From a checkpoint of a small transformer trained on Wikipedia.
Size: 9 layers, width 96.
Architecture: LayerNorm before each block, biases, tied embeddings.
Training: a variant of SOAP for these matrices, 3083 steps.
Each number is 500 + 40 x the weight over the matrix's rms, rounded and kept within 0 to 999. Layers, rows and columns count from 0. Numbers have three digits each.

# layer 6 attention query, 96x96, rms 0.0652, rows 0-76, columns 48-95
584508543539506544427464448516466516480542535525486492503477449565497435443503507497485489520471548508483491446507454517494520435506484585522466
442464519485450536447445418478465493479452452585485523434521485534519482521471500509476437532524523475498434458525478450392470478443502513447501
449562482455558563508464458491501473575425500506581439505500521454522486534488555481495490533493431562502583494527472517519581513503494560479529
517466556488509434487526418595508456521488563586565490474421504524483493484473529514481529587525530472504531567587480477549558551514513475529527
523504451561516475510440543522550575523448517489534448501541459488427470460461448535569518503596544500458488508492544446463475490491452484509482
491525519531526514495560493540546493490494532543508558531478486525521567491544462489482520499452495478492546496524541588427509536487483505492502
487485417474512470486499416511519449505529445484514441494429494529517489432513470465504406444484469457489465488495445506504529472429450459509399
475508494447440481516506537486540534565429429459555466464479517534480474486385433455464459500492495484450454506557502455467486497505543552520449
509458450471514507553537474459500541480442510483446507537458500526532426557522492486484493536484488416493468487458530535529536438504437443476611
575513481515467553524562489550531571525552558465566495492556491483522488533555506455498539495493487553450454482504521533610459509509468522447482
417545421492492477504489561520436515517480452505437524472448522485454537425504441519478472496495434468469486497560433539479446497460441450474480
459466490443519482512477458534459563497534530504518517500495530465507496483539388506616479499419530543529480542497501425523519548550506527521521
467492469508478507514525514524524496490506482529545558606495474540552533485490488526498488520535574505526496504495469439478568454457503494523529
527470476477458528485483490475490543479517573510584525432525439470508461457474554547523508521443424452525470494439498475452544561485460483510513
485421453540403494468446513466509484458470518488506481496404477494409472578448515438474476433503468507448493434515512431471553504473409477487460
530501489493499494467413481445486516471537501525487461509486520501493561470498523456543438563530559446474528494492508471464506490494516436519490
533541510539499516506416486502490536566553457519479491499455501483481429543582420441457569568491509454538578455481476544479519492483510470453552
510462515553520518519504520456502515535475533550480516467473573533478451435491487598489527545498531504506493528580521489518509539502485528426529
480462532458421455519456510467501515469466477561443506487468462434576496495433519517473466442438484497483514391465501532564499473540508453463464
479492561459428486485509515507499471550520534451515524558496616550576452480555557483533533540494521488504418507548534530506448570446515540572505
533510496466446499482478608499481481483446514471594500530510437456461472502469517548539610537466513455437503564533461541500556453511536545504504
450524434519449487483505466511563456523451476572515536557523433514539418546526450487530466536457506475459525528534558501497493450508569500525518
462452478498476503521554502498537475478545466483424545481478442514420532465504523466535546454479472494494515387520528504431549515488500569489493
558520506525552448474517505517509483491551516432453513542523518507523457496518514536588481466522500457537529556489561551514507521379505596566475
484549412480524517503468455501576486446438504554465523495489453534518515477465474502524520563478534548565484499421506486577492545494481526460470
569489514559461476464507526467446473504467528566472524445500485476570498510483456480531540551469451445503452501487435591547496467475535548512518
455554532512462489588538593509483513527492498555536501514483498508525499551461464583513484453545506453505449465429466506499490513492461501488565
497601536549485551512509525534544459565553425519545624497456462543517542512514593502597483575497524509493573538500562487473488561528526506428462
459512520463515499474484510450450488419454552513570401569447493471510474459517441549486480458472455487446569547500539482476417459457545471448520
472561491491465420483528530506558550479484468459429476469501493457516458447464508485455476491425508494504465490446496471471566529485531472470494
511531485458500446476559501525487524446455507449470503431514421569561475508554505497477468463538518514544570506543537449521478487540524499478513
478518519513487499423423564498499526523489550483486523537506427510494518485478496505587480432473504479534499515506511567511493505481466425439449
545544536527574513553504493419555552496476566400521508537543470569507595513526507525514536529529556490484475518542510480578521470527477496540512
506560497522608496549533500449479522535512536520531489521561568571488505582475510425488552517564462538517447509508525457557453530485487507516542
479489502531508515487515452542478394520491480504458538448451551478449508506486440503521437507505541567574485487492518481471481541518542566570499
516517455560450487433475523524488489490464523450444436470542521534529426487497556479459477473498506533557486469509498488441427522498436498500476
485503499510422530506558530401492422477496559450476480499517506466423542494444564472475457495573457464465538540523496496508481517547487505517487
528520479535450506501526573605485474468523476457475521490531551542488483535550542597560445512538518509564573498494536542546540424521451498451560
524484507440537530498497479515450560490526508535522534472469484530565544455427539504433558506474489495454471461540589480449529526504452504529499
458477479487482520460497457458489491504509538432453572445443556509517512559533497472526518511444471528462505501479501507544488468482549533585500
501518450549492556479500511498493499500486460461571476522523485500507490518592531514360492481517534558434438544526519454482534524504584489433453
513506503533526527440474666506484430501548416479493447542477518435505528450487451546487504468460450491540411483558466385551508448403537502447506
560465515488539519455445480573525487508519576430585521429571499512560487543479479468550455480560499480518451535528503565443524559512510512543454
508432464460492472501497513521471514500483418481429453485479528483438528526518491529458504527468455527465519519444529528488555586418507501490455
515529534516435529438505484538485540456539477463525499471527558530480482495546579461506511494469480504542529516454454493438447459533436531550619
521501483475517542426531455505557450524479498526503419547483460417494601491509491556521481491501483557485449521518450395451496470417476455509536
532471547503553450549535555583534508458497455592523592534535458452503511543476439513487509486532467497490528420446491500527496572520482544541470
515516503522550537503477514528456455543495606479503518503501546509460537521493545475603541521496470478466512528473521520510514482533584526530481
472446524450567522530543499477483528442501530509518553503409498502480413505504485506512560502493452563542509544528499465456451502514456539535442
363505450451488530483439531417498464543521464490549434419509485523503528534468463525455502490545475432555503491451494494475569562459477443513508
530496484486520471482431415445414532443499591538519467538473536412510524558438455499410493492521539471490519519460525515491481509540477546485582
440526562469500517482558544502465516494520517485467584538570509506441488486472429554549513515494544557494518506486512512493439485502434468535449
530434501474494524595559529495541509479583503526502540547506480551474508484515494456479441558541544543494515538450533482493565519527503541525629
501551560510470480526483510512504458619471511514473511504523463480462476467455530536525553515538586474501542486514544428535515506491467507456505
538442532485519525544459494485532493469531489511525521524532573520536521489495560509457556498535511527506503532447453523450436410487505508547490
423547481470564493447425504512483529544540574431451475453465476424503472464536509486491506497468479522509506510487422480441574508529589461563490
492524532446461453476476481514504506551561533462460511466528494547525472493484501476441395462576517546524477512476569503523524530456568503512493
547493527478490494543478482493550450499558484422516499448515484503506537513580466528467498509449452531580538400477458555473515547455516517431526
506482518468508458447475484505460566529505413578456537508545442466497441481386526453498537505486482502413494501509378450504479541468495467462474
499395548552474485542525544494452497502471466448492446484561502482486448526525494500477521523494451558480443521578533533441502453494568513520465
476554517490502465540443467493436548473455436544461498513496496618493520484535478451522498508510520527494542499495522517492519464480448426506503
515507484452507485506523512482512442580521458482501467505512470413482473478505465433520534575443447562566490507488511540500448497507479429504459
463515406608489516440494475492555514477504505472502531522477458483514506520493472447441495483422493532514462514472514496481509501449460444501459
507483483525520530457507493551456502497510559524545494526540498521495533448453555491501480495528493547451509462530573573576473433494556440552507
466458468466529488501520462519502586542494535532559521549465534504507508522512460461563425530504461506538496495556514523443493489577527605503525
573531510476437483528529531498499542482565559501461538523548547548494527547483492574491489625492568511476473499477524494471542496534477506481609
479510434536450517471473522463457487557558517463544483441481564432488481503567538449460494435437501466562491510501487498500525496543516531479549
515514478498496526503500450478520507558468376471519497457490470512541454522455454457453465527537540491588504451464479544537514598487495541506469
530499448518567458533502458463532501485520480558433481544451528460505538507518462461375515566415530488545495526458465464477477512522537467491523
514510558488504526516503557506521535526465490454499514539524457483459466487534415564503457537519483523504535483442541516415514548442514457490507
510538534503462474503535525571453525526511489527516523535448575528438511587474434529483529531456486451482558541529553544555460466483444535518484
514469467551547488437534484550493525531387501442490480543475500416523513554483485474533456526531511545533522446528491463465522583454459456493508
536533569536499506445540378510443570451483517479536493495488572529450468476461464485493542505512504493469416504530519450473481529432532524472491
571571513505561556496513498433542553493512453455477535531481453479479518506521465521487566466451572508447434492483527481485599484455515500414485
473586521556485508536477530517507512508441457525529548523457479478475588431571551536515451507550520436496528501485531611529526452462467500462479
570473543413511482480444453397461435521496511502482452505425483469484527589483507518583472425518506454486498507596440522478457503449472503476569
428512536402467554462435539477447502498524534554433523500446499513570467501510502516461439488554501487541535466488529474524497469519521455490543
# layer 6 attention key, 96x96, rms 0.0651, rows 0-76, columns 48-95
542530553466488540471479508468463564493508515482500537467485539546528446402519460549468512526511540542446499462488488563522532422576525529471513
536498570434473509420441438490468496476475508535458496471516451495570500473469496517489443442524562473533522444515554505434478483510456503549501
473516490495471557432499440472552507539523591495527496540484499501525539536501573473468444515488531436464503485479465487577504487542483427454638
432422548490439453387508455512506495488567470545448438478551482504520433476396509519579575478538472503498484498577507476541490429556509490464533
497556457586527527537454454606491575472490553472489495516551454480501489502485495457577517468576509426435527471451539502526521502521447550581583
432526514548480483493490479538464561466463495502494553581465499487520515414483456492451537545458487448564442479483530540485453540535445548499478
516428450506485513450503378503547508540525463484531460502465494517495507467463437461569512438486495490521458573529544500470557480486424515522444
570518511500487540490537487533515625536386422530522462502484559473499521561443398494463429519509585479381506508560485523470504502496432566542484
556445465420549435597410514571478508506505503452454560544486501520458475568442545528504478546549490485448431545484552456443514450508491541478578
576511457493485494544482522508499467472514501438485547524487497518498468469390501475554589463507489491476498491522496486559465538469517488533482
411509479545507428484532557459395520546477485488433510519457508526477551412487531483515456537472500514527560485513494458530523436466508489537469
397515506455519462549453455468475545427527537469486522481466535483497509495518452484491464522476511500536484531477467505514535528520567537469490
472456533474487521530463538525504472525517495505465543541451456501555572518514479563428503499443485524460466557518527525540533481484417483533554
481493447482419562489522455400449514422583487526471490422543486437485499530582534502461552508546492475495408505467527506414530456518496529571530
499513476397526477478488537478473509454437468523546520490450479458531507583436547469565506464564446504561588439461442537491578522501447508487500
426465415476581557541452428512524541535571449465484532466508523511531522428388530452466585542494485501567544445475474505485499497538486508512549
542503522466515461500552460457451501537512477499505513516495430439577450499511474468473587510432535452569529500472538527507447528485494474440517
563493502511509471501537499541445530463499481488498534521496511474446456463475498546554447521432479562490513488514458486497497491495470481489585
541464453482487510477515514553462383466487489581486458530523472507479558575491474507463455541470458541487527473487539548455439468475541425472540
482402503495478448508514481535443493516488473505523546488510593516536552492496576498577547523513519547453573448507495516536418425485488506536430
530522517459440505544550581475525444458485555477488531588484443487431509479514541528557576553494558454431532483520529511537472449526439466448538
450434465432467555501520581555464535401512542518523474514527508494575485509486456474505456551474488453485483495527525540476463520539533470506502
519509530481514504532567520503513492526504467514494496538543472479517626490542529485555590440446474505435502457509466470427606488496510485470558
501551557522559499491544500425556563446460512429489578565522525589545509469536549549567419477482481410477502543497535483439511433450514520458484
499548456491477509522424553549530495476486503587430492574560501484469477440495486456511445541499496547554559487439519519560586521511490546512404
568524505511464484473464560402463426447454513509501566497502540510559473565447439513479543502553519466555486451501466505513473491469525530480467
440517509421502497469473570466462449526552559576482553530515517563528503471466488573484454430575501484487494476444512444570489474434443569471543
515435521556456538502483588517494447560508375412565530455532485482472517480554511476446513470484544382509532452509522528503539519432540535488491
512530552531443454504564554519482546509572508490544459549502476504485439516454445447504481492504444530454471450466463506518523437466474499489626
475562455538451471499467516495488547474537518464471495495423479406522516501453469554453532468445569458476537520473550520507552460494494490473455
574560456446481502508551485513477499493476466455496445458363472566507549536503551528435467501493518530536516508509490493506508537464514541572523
445523498526469567429425603505491464537518498375484492482562500514448510553497449523580467460458502501603449484515473478516504518520467491499485
520547472514551476527517422503557538463501512397494510543506472539485498446535485551525508549507507517539497525499503494544494491478479504559512
439440489460577446443477464585451452400479481468571465510524570525527464521487479471443558537485452517495443512438453531538487568498470468482482
452500520476564487528537484510480477533424509521511513486533537494460497517493493553475519514451505538514456454515542483462552547492517557471461
513478480443403557460523482447436480475432482507457495522602520523491531509564516511526507496555518526514497523472543465454483496496476499464395
528560543539489586529545527403497484526489496493473445483478518497445510535493464412493518538554504445582491499483449501514477558489546504563493
518480516507464501539540531438516477508376492507510484510481446518492384468481504600554525503514477467542510511515516530480531496451540493452480
537485549447495475499544500542517478533546507475468478481471486480542468436480518473457601533475491527495470492524567408471501557499447549503500
461515501536629445475537489471462499497498530510499476461442455468492473531538509499541511532502542461550504444500538510484465477453588534532536
449537464555481546529503498520557485494501466477505515528534454443564471523535539570433438492469565512466488502518522421437504500513585482488515
522455473526409481476492640576533354481473445461454488545493512379470496463477514513457423500432503514543391492470468473545519451456466459408510
514460493528600550509468494527537494552546521446521499442566530483554472584515489453516443444517529450491494459568457559457480495552502490494459
527488480479471453504482526511485524516485440484464437478345540512497563503476505530476487497522492512499500481532503531458564526486564512516478
454529569511482515479558457481541482440462441527527440452556519479516468491490549558573547477489463523491545496501496461472517551479487480573472
524492445454389540454500536507447483485490545453459488537512508440478573508529530548484483519555518565467466556478466420489513448514441516496492
515481537502516504478474545535452497498461517558487517538488462503562529507481462544500525470502474482493516476509495492522454550499461574500499
517477466559531479526475483465478521522486481483534494514447532475479511505536528484595480576518448434542516451505472518486510521532562481499434
493437549443563548485522466515440471487508516514455539502428505476481496523482480483547504508461504556606468438590546440464462426537425478541529
406589486563483526528478518493450430516551505441541502501490483438480567482502516486464519492533434542474479497473510527522522524524417495535588
512510498526479453533470428502452589489558575515526465492456522367567475543427421472438485552568452466536533538428520471518487478554505560539508
440514536538540531470538547514520594522494590457443572526521526540517484466473443536570513482490464451528531496477505513430481517463529503493447
472381512428545576564442525523517563476520534457468507502442490500465502555501505460527415521516438437524522549469524457504560513490519492503595
485466486520518505492441508490523460555550493480461510484455486558454512508472544519529542487463520468449483486530447517575516505484479489535508
522521563470547481545501490440523507466539493535495470511510530501561492468473541523498477513550505537507450502453505456488445414452503476516484
463494503448538558490419539500447507561497574448469565497449490500497500453520490463498496527421502561511433566488458446430524447566529446570523
467487524519538461483510488505477516516511473428519489518509494522549465537537491525496417456524464567442445562418523507507501503426509517491486
487549469485486542471461468445493422439545463490524522480494396521549499520562500531514517506464458522507485418454533519441509543477526470513530
518521473452549442464490539532512522495512535540505452448476524494503521486506492482438518440507468542395530454551448524494485521480492473568525
500457546570473489524509502537477447488455508455438529495524480488494493488488543509444517556491466509495439539547492538417450487533499529522466
489489532467527420589420493516522486461419514486424502520507524507486469448560483484583524564520460580522510496528504524500509520496461492438505
548471507468472528518501541463490563472512520494511544515474498483440469493468502472499545484450467526526535474490470553538489552521510498468459
447483427515490547480447459533508483461477533478470503498470515459474570468510483536481476538466501566542483559503521533448476535522500499487532
533474511508534501535463454518461546531469508544502444498486496490507488436415510437483447505511513512513531503525496513553481455460528491486483
460434517556577448566510425501617569480478456536570520512444520458431421538444456503576451422457496529487507476508451485491518436496523582513494
596454513482437513467534460451472595466525499508477490516488520505499477538463530592499497584456516479475497526411469528548585509467498531518590
482520504529462548519485498478504540541517589435565518463478501442527458479560537452516522465468484444541562479496502500558529487536479491505521
557499531487443537481435516525442533572480448482490543441501482515526493512531454501449411454529534511525569494495484533539502542554481485524476
457446455447550502475510458489515457534451515510462529506513478412457578492517504458439497549496553543509534502491459527472579516604510552503502
497499494487455495519512608474529539548495426481525508520520492509456496496555429572541515566472508538453516520461514477427511535445503485452488
467526540511490472488534538560495486500521505506463511500465532540522499557461391481500522540447505486475524486524510571552480477482452531506439
555463436536539513449520546488543511576428488518489449525515558384495541586458513424496466441496503498496529495515485467529536570504501470455515
528492508508552497476552471540487502557490556513518472422485575579471502471511439443515545515465448499469468550539508538502495465488527554510519
540513482477547530511512561490512537450514434503398473498476492502524524500493478520506582482475497535451450517499456454525605528494519510472487
475580538500554519560543549448549500490499400498503537548402468489465527488540488526485494515556528417507474445473578511544519488491502503474387
513485449437551501509519547480462437560532548524507446437479448513480461546469526492531515469569521498541495472595492507539527501453474549463525
421520527447409575503447545495533484439509511553469519496459553504509438525473510520441432482534498543535540449470479518527531445543458474468538
# layer 6 attention value, 96x96, rms 0.0643, rows 0-63, columns 48-95
465428496478511511531488422552537406606486579485517492595526496545521477496507499449560473538453534500447445519532394509533515611452519608476502
517468472385557443507530483496422476385492498383502564591656522430605486565514440397460491369508521521474553488560565483543541456580559546581494
468535469535432535467466471551485470537497459470532467605460535432539491518518388526495533580625399453482495440518396477425528405468500497477448
538557516532559406562457442449567435521473503494585524444424556516595486429554507551440482633410367508601489516601566392476560470558439528526508
597482531452469535489537496543450492493569556565436599410468553482474520452418520418510520521401477419513468490537409441487631500517513560652471
365600564548434502489422480413471507525499468498489548555482499600418476546510487439435571503472540540427503511476533468494536478646594501574537
468435512547556532539510531528517509411517461564486520515463518606428676563619409482540600549502459471508620532605581474440506506511526555445568
429545401521521550462518447461502581549431570531568521468601497457476438528537487485420526480475496659487513566532490522516500544483427468486510
517455387632472515477504483533530468466437574567467599521406520414496412540616560453502517516507580471558465515546451515552504417512454471538556
573480629551501475443503501471514498528524469557390417494495647533529554492466512467454402461467549509537514495455594527468614565473471524537613
490605495396535473632517482512412532485454420476399540411581556475426492466596478494488525453521475406533443520615452639602483444493457371495584
539546520469541469474506435446532464501593479557459481548515466503441548506462473496439475509444491494471431488539374577467342514339421528558481
466550517386433427404518583562520586575570585535527517442462503460479409424505526505457483514490511442485461471648524544471569631512474464526500
463461452548509460505444484483428446477449395500528387507522400550546466408462488627474504529519569486519538540560406554449650520469515554469548
541500392487520480574437417528500428437578529556580535452494526581396524511510427568466491402463565458466469440435562514555502532550437463462524
410416489461575599461523454522612398454417480552483605521494626458402449558472473501519513517503511555473469540547539588400497471467576523472522
477473560548410554603435474429466563503610511435521473569560515436542525587494576607460551460535506562464485557568512555537553524511444508568432
578537461484483486478465539486485507530491566530450514475513506507470513484511488420661452416562446561479572655516640429462532547555536351427485
483555347524520493582576570473466483607538508534416460483441556452685567567423569598475539464504521500495402510496514562460478606615437498493484
517422375470489406454539516354663522609440565479460566523474520529488546519544423572633521457436516558484464399449536619486468446563474533555513
493435459569512482484526499468479449522503577464418476517483472565562456505546477462525468582569566445474407462478495513524560536470538401483468
521545422508519548529499492438469526503578557577507497564476638491513472402562557447549443505503557429446490392564502417457525572432444432461448
485519419556507467514514531488544487454511545424580489424523540445494560450475443532413481480497570412488590487527398430504367478485496560433547
605440440516588514406529468520478514534475579489512468535481449615519521474520446474399536491557489486489484442625506437521525411573503585410441
498500491477502402505434536443582461476501495465525463508505639501461560553554518415455557551569584484576387497504511431572516450461582478540537
503465452447525487505550585471475564453538521467447364443536542495473464470679486536649546614505484471510475403502576392600405609577471605535508
561531465526476510479410496511458507551483454547567559535480593502550377509455494464586607409479512512497482476541599568427516536420517472518598
483477468486454568558482537403353455548477524480487466499411529506330406454481461537560483467478511559559540438520541566466439432459416482495576
530585458446506441430488537503612603523576427547432436530533494474449533595571487500515496511423437387484569555440514449538555432417473536565471
518514464562571443497424402521459470525483543578518463384593477569583499588466429486560509514329477546533502504510475525554489421465496492484497
578512455537554435454410497466526544479606507486538484515500600506487564561412528519527463578498575445397503512528477475467506492538497352564503
530564574579459537498482400496456494470496488457373508463471449545574542600539494410541527489513518612500472483497529495476508536403529531461535
466433485541490528489421484450564500519445463531487519521523530474477531578493492503454515469460484529475483465509454479505461500488526544434478
580514484497488460485490526530530478481504457526484536483521517498496504449498509528518481470444516526524487508514513545528481510561495485484526
465518520535524500506486480544506471469453472484522483465524511493520556476496534486507489482488504516520502491486480479465515495518490508505544
471468481469486489497516509508546466537489548492515506531531549454517518530503522524533505511488514521498483432505457507474540510480512483556483
515517435512529446504515498493494519529527532490507495513476537484556516549489501501509478542513470478529506503511530494523539518521523509524475
485557512458505544475509486539491512474485475444521513473528517516435537547519496525497480515492519530488509526504545483477538534501523449492543
466489464530500514492495467537502477479509451433530484546494502457491511532521509476526464522498506542541466560472500556510516461484488510527533
492517486541478517532448504508493534500498519485503515495478518514442505499451487489528551504549502457514492492542519525523520512451481447506541
463446534452521476468512521520505532520493528512504478515527470490450479513503470515519489504486500537522494502468511510476488499484503494473523
522481483488528452483521509512537491514491518495506503526502521498507485546563496503496500509502526473527514505454533504500555536549521491497462
510475493500511469536490464502463449483523447490537512474487488513550529521459470495444523507456497520477511484477467517494516505462480529481493
518488466489463491523530517520499519486495477493505503486476506455509475468462536473520474556483548503512524482521494477485521476456492516535499
472492438514505529463504481483467529519521502523527533491522485471508496495439461478512511448545546515524538462502516554562472560504492461479504
554507495497447505515492493504469495525488484522481511536523535531538487457485531481493482510528499515521454500566476466510542464498501476442433
479512483504462575469474521486498502518496563458516536471525466484538459504472535485519474509498500516492480503501472453497475543452435504519476
492488482507468488570498529498485485486512509500485510542487543484522456506526519538453508502513525511511488513484487524512538520521456443476475
474540514528478525501480511458480506520467476450467498492534490460545504447467507559509476478451494504430492459467481476451511499497477458487509
534462507523492491558499514493475471517439497482466512492479505506460491483496457526515506506467496567533487509499511498470505469532522482485465
490467483497511560477460496538475426493477513489524533545522465517471473526503524498531488513501486505541485491509463508526486475476508510472488
489411522503526454503493535480535487459466493524529497497542542473505437488482495460536515474491511482479510492487523483538455532502489527520506
512445433524510462529499494501516523466526472522499461500522437513516472498516519569508471505491532515487495527520514476513508532467522575494500
539526514453444468507520500528486514525490528492461490490469453508502470523486521521535505551504487460474514476499456444512485561526486506457483
471513518510500503454512505497511518468507476544555527487495492511458485477499473492521528555473501521534524455504488514532482448503511527536485
499506461528496498482480476470497463506435466481512509531483519499513507485494499530476473498468528478455493457476473497486473527476487502498547
517460486520515535482500511536457500474511550498538448497506514511536474475502476461452505476523458506486502495487510490495492506477518491517457
489527497450511521489490548512478479498539447514495465483457537529476514533471503537508486510522485513499495515534497540498576514532510544539500
487505528505482519492482469508469534507551479469487506534522530545469463535500529514516503560529577470502483493511487504484490501551530465519498
437524536486475463513491548472525474503559493468525538501462486533532520503511515488473514542534453483512459501539479487521534492498534453497496
518502474472509507519532550487505488526494481506491484494501500508512515500468455488547496481493513519507540517490495517507479567515490493526501
527509484515518540494490508539424419502479544480501522466459505522520543501514526483523508465473549513486469479486503515467517503506542478505530
513490474419553568578518464479492528477531478509498518510489549516507483474549537509550533488519466472503496478514543522505458488540486498522506
488509450496524511530485507453526494479489498444493506484566507511546526502543527512536494482483480522479480498461498510536542498528488537482472
# layer 6 attention output (transposed), 96x96, rms 0.0802, rows 0-63, columns 48-95
429430475451525557500419520513509440503430483524450568504507475442562545473525466537471520438535483536531466460407468489511438521588466482519481
497478520546484525474501434598481527598489469464486511517407459490481508520433543495400426498519466465552541399490389515585467559540558502455387
511520575577487513552473479301481548475537544582466497492468578513430515513510510534414549424555558480589510377529487471570469452482576404637477
509521518545448522505527499570395542520465522524435497500378524425393531478421541550740564518524433503415540427454571413435521436537559479420543
420457463530561630616514502404485489522635529542410566486460505532537418418460557421441568548567497552438438516411545516514544446536358429540462
565472501418564543541447554536538492584513499449428436514553513501469570576511498645489479495596466409484492406489476550528416412497452530406547
466548629317484415528605466433477540539442470548541449447481542502471421576449447559486476463609546451441541513437457544449412519583487457574517
592460595539499521507481486534439485512466425519579506490555406483576515491574420576512563462492538476403454433465598543494502506440443434524534
461538498427493520379396505488433499534538528451608476466524638513551571570536529524422458490504455438514465515482529532468607472496521476448544
460517447480516497509513529537508341544452495496468425440389523461507452479558488475565614473462492547456381537549487669441472380461527458545509
476489538573354526533482533501532540449566392485533462472395508537566537531419443476489426444560442502548472478403508484522511538597510500487491
352471477535569575441457610569474347608555534408544558426546469573521397568532449550481467563598506539521567519455548452473499586591566494569419
476508577508482517432486666522438546412472481582466462511588440502452424552428432428525512472503416522422519542519587566548439518488469461451441
581467502472525550544556491401486499502369529494413518489450458475422591565510524467536504480459434444478539598460549468518411524507574525508423
494390610458578561375488469534584424454445522451494448500435528476468544431433476546530531501468512524453500456507489459438446617489474460507483
390464510475512425551420540459543599473526491488523446342519486439444533506488509445522445545329461490441546418428427555533596462538367446521455
483505519468449493504487578400603536589436520477448457523512554414580425489494559456444530453521348543467552550470422480453521526490567561403508
495553510553485651524554519477478493496492458558378519462518514475587448494551551489493476334421551436564582452548561542542582560525450549448591
539531529526509604445533491473530413478464527442494522549492488530503423453542349595515476580523498478485624483537402548527617506486560461439424
544525622515568575543494548498418508518505504618521383491482426513493545478575492503489469630398494511537533633576444492565451477677502426405487
429533453468474575381507475568507511513468442524619492580499440572467539499455603543452531454394542515557449549470540587550555416492567483553493
484501444439397513501535565563468456456526668487422531601541458562480446483397514577489508551412513501522488481541508388458532382538564480571516
452563514504572480533492455568488592526461529546548493546509372522495505492506528396426494565558462570535434390574455472364527459459484552439564
505376453444461521572510405447500547560506483484522591539488510454527545619421460498470599550525520411403432545492512504495576555546544432484520
416442483515511571461599601499387541499401441445544539505478448482486557404400505527442509496534476406475535499541493514510519487569572464493524
564457491549515486377468511422531542456397589443521516525471387506649471584343498475519504496638528435440500480535433620470521501466510498576514
486508434529510508442448454430469518494532499477521502450438373337466531424567552548432501461458432458595454632517478514457428488465486590562436
466406624550593524523560484607515491460445458455476485534535560468447505603485423472542481542498515527567450575517467457411551516501543560561460
508464426460441447420457379504465523419612572588564487435498596506560525509509453489562535502565393490498413458634546542465557637630496508491410
527508505524517496406487650404405396529601525563623508509462567476493493539431470448553548522555493550476501535532466504573415430531453637524569
519580478447433476477537567571485502576423522526501614583515575470520592382538594501455518557527500438473469507581570441527490561522492512501510
504480463521427630412564537491496560484488434404503435428536494450516549430586553496539487478584601483489486475420467501511478409514464483422521
551560501471484522501595483509479536453512575506468485512471465575538512453451511470501463498541557462452510523510554518493510483476449503512536
409473507489508540529475460471498500501538480485488460444508487491503500501548513486449475472545487458498502431472503443463497481488489452540546
503496512515436546485487512529505495519515482536469526551539439434474489460499459517476489521480549479449538525572516510534535512528481486483470
508543529531505532545485468543506524472501487471499529522455470482505492510491458504480527523534540490508492514513524495517491546539458597428523
476492524504481522464502511532498468484495460468477470455505496509473522501545487471517536482450524531463490497513508523477491512515484477498497
498496479514511489556470516498472521521492528587463486528503512492535494429516471485524529494526511497498507485485488520498453508518477571510470
530502522525498499462502509511498466516488466496462483462506519500510522472454501492473535493435527522443522477550457501508450515491512471496475
488485523484479516506541482506516481505493507523562501494499471509567487522553491483478497572507500508490503504466544585465474530497549517511442
476520425541519507514525496458508494495485501440516527509447531505502553509499538503463549508530476469497488492518483508498469490481493493517459
485498510503516547494547518474491522524541526506488511498496488549530518494501521467532497489519504533525459534564481440522475511473501545503500
469514520505479536481498511509518483489528496521495475498498473528523495538512484523467493479476531478519458521517534527503519522506495485509516
476503541522535525527502482478487469508515505489467529502515495523524518529523462476488490435498505479525484524478473499527478539526528452464498
497513490486512467516554518472507491472520485482455451471488532525502508481531540509539478527497459524507501533485517485469492450450525473534510
443535530472511478495510470492523530507500533493518490496505487464487505515477436509484465496541504464475530539448477486496482516517437534545535
494499508487530457523512456507491551470520481570478532536491509518472543513494519499488501512520497520441526509501519523526512493554483520476496
497477515494494557462538462490491529519528470458540502446536470509515499527472498514534525487546531491507458464537459471500480457521496523519541
529444488470559526462480451472540507450549504518535443511496535493490465494432521423508485493531498453474536494476504507504498525521475511478511
470507456469532477478477509486534492527527503514532519481514470471561499514534555457512478469552478458510509465488487476513512523481491496489573
532587487475499502488532496495522542475505499499523456454486539548534487481466512537466548461551473478410474497516546513430474486541514562548515
478556475502529586489501471446456496505496480511503469460486460511517513510521503514483485491515539457527510508499506511468552496503477521478471
528461514508490531475489498512517499555492472504516488497538539507503496534484473476503535472524499474554491482511440525541502468508460481474544
429495463505502503458486502514484541478507492477534484493504553543516475521516439524488447483503470504540484517500519539467508499530495495535455
544519508476510544485515521510515498505475510451484490556526490536533473513503541565460437436503519462512471507504521529479496488493465488515506
536498487478472492502483502516512536475484491546481482433524521504503483518466511455529551491514468528490514509520522502523499482526485487490480
507524539493489463485491489464514499514486503500460474492517500476461525515541508510533523518468500424506496476498502453489503496529553494472487
521501540540418509527496507518505518505494541509533560507548540531507517450510475524459498458483545474481483467495510451519473534471511502525494
496498502518535490531512505511512462505490529537489516524468493539525497504536482511531514498468503507463526496485530495537452478460491473481516
518419481519507537517529485545509530496477506489500485550509503477488524507476457470518515559446577485479518486486509522516523519529497522553500
492493535534502489481476447475485520493500514516484519494479493516524519482507545528484525475499479492536473500515510497438517459507486506460543
476506494465461514513463498542559547499530529547515511493487505496463481482506518530494509522541489498443520499509524456494504499547509490496519
474575485540440460473537557471480480586472522520500466547507471488458537515470482452508577482502497502499484476484511517513532442497516486501518
527509548502494496505538483479490541497503477534502495510493489492434460488486483501472532467490555481511458506497505501490490522476513457539495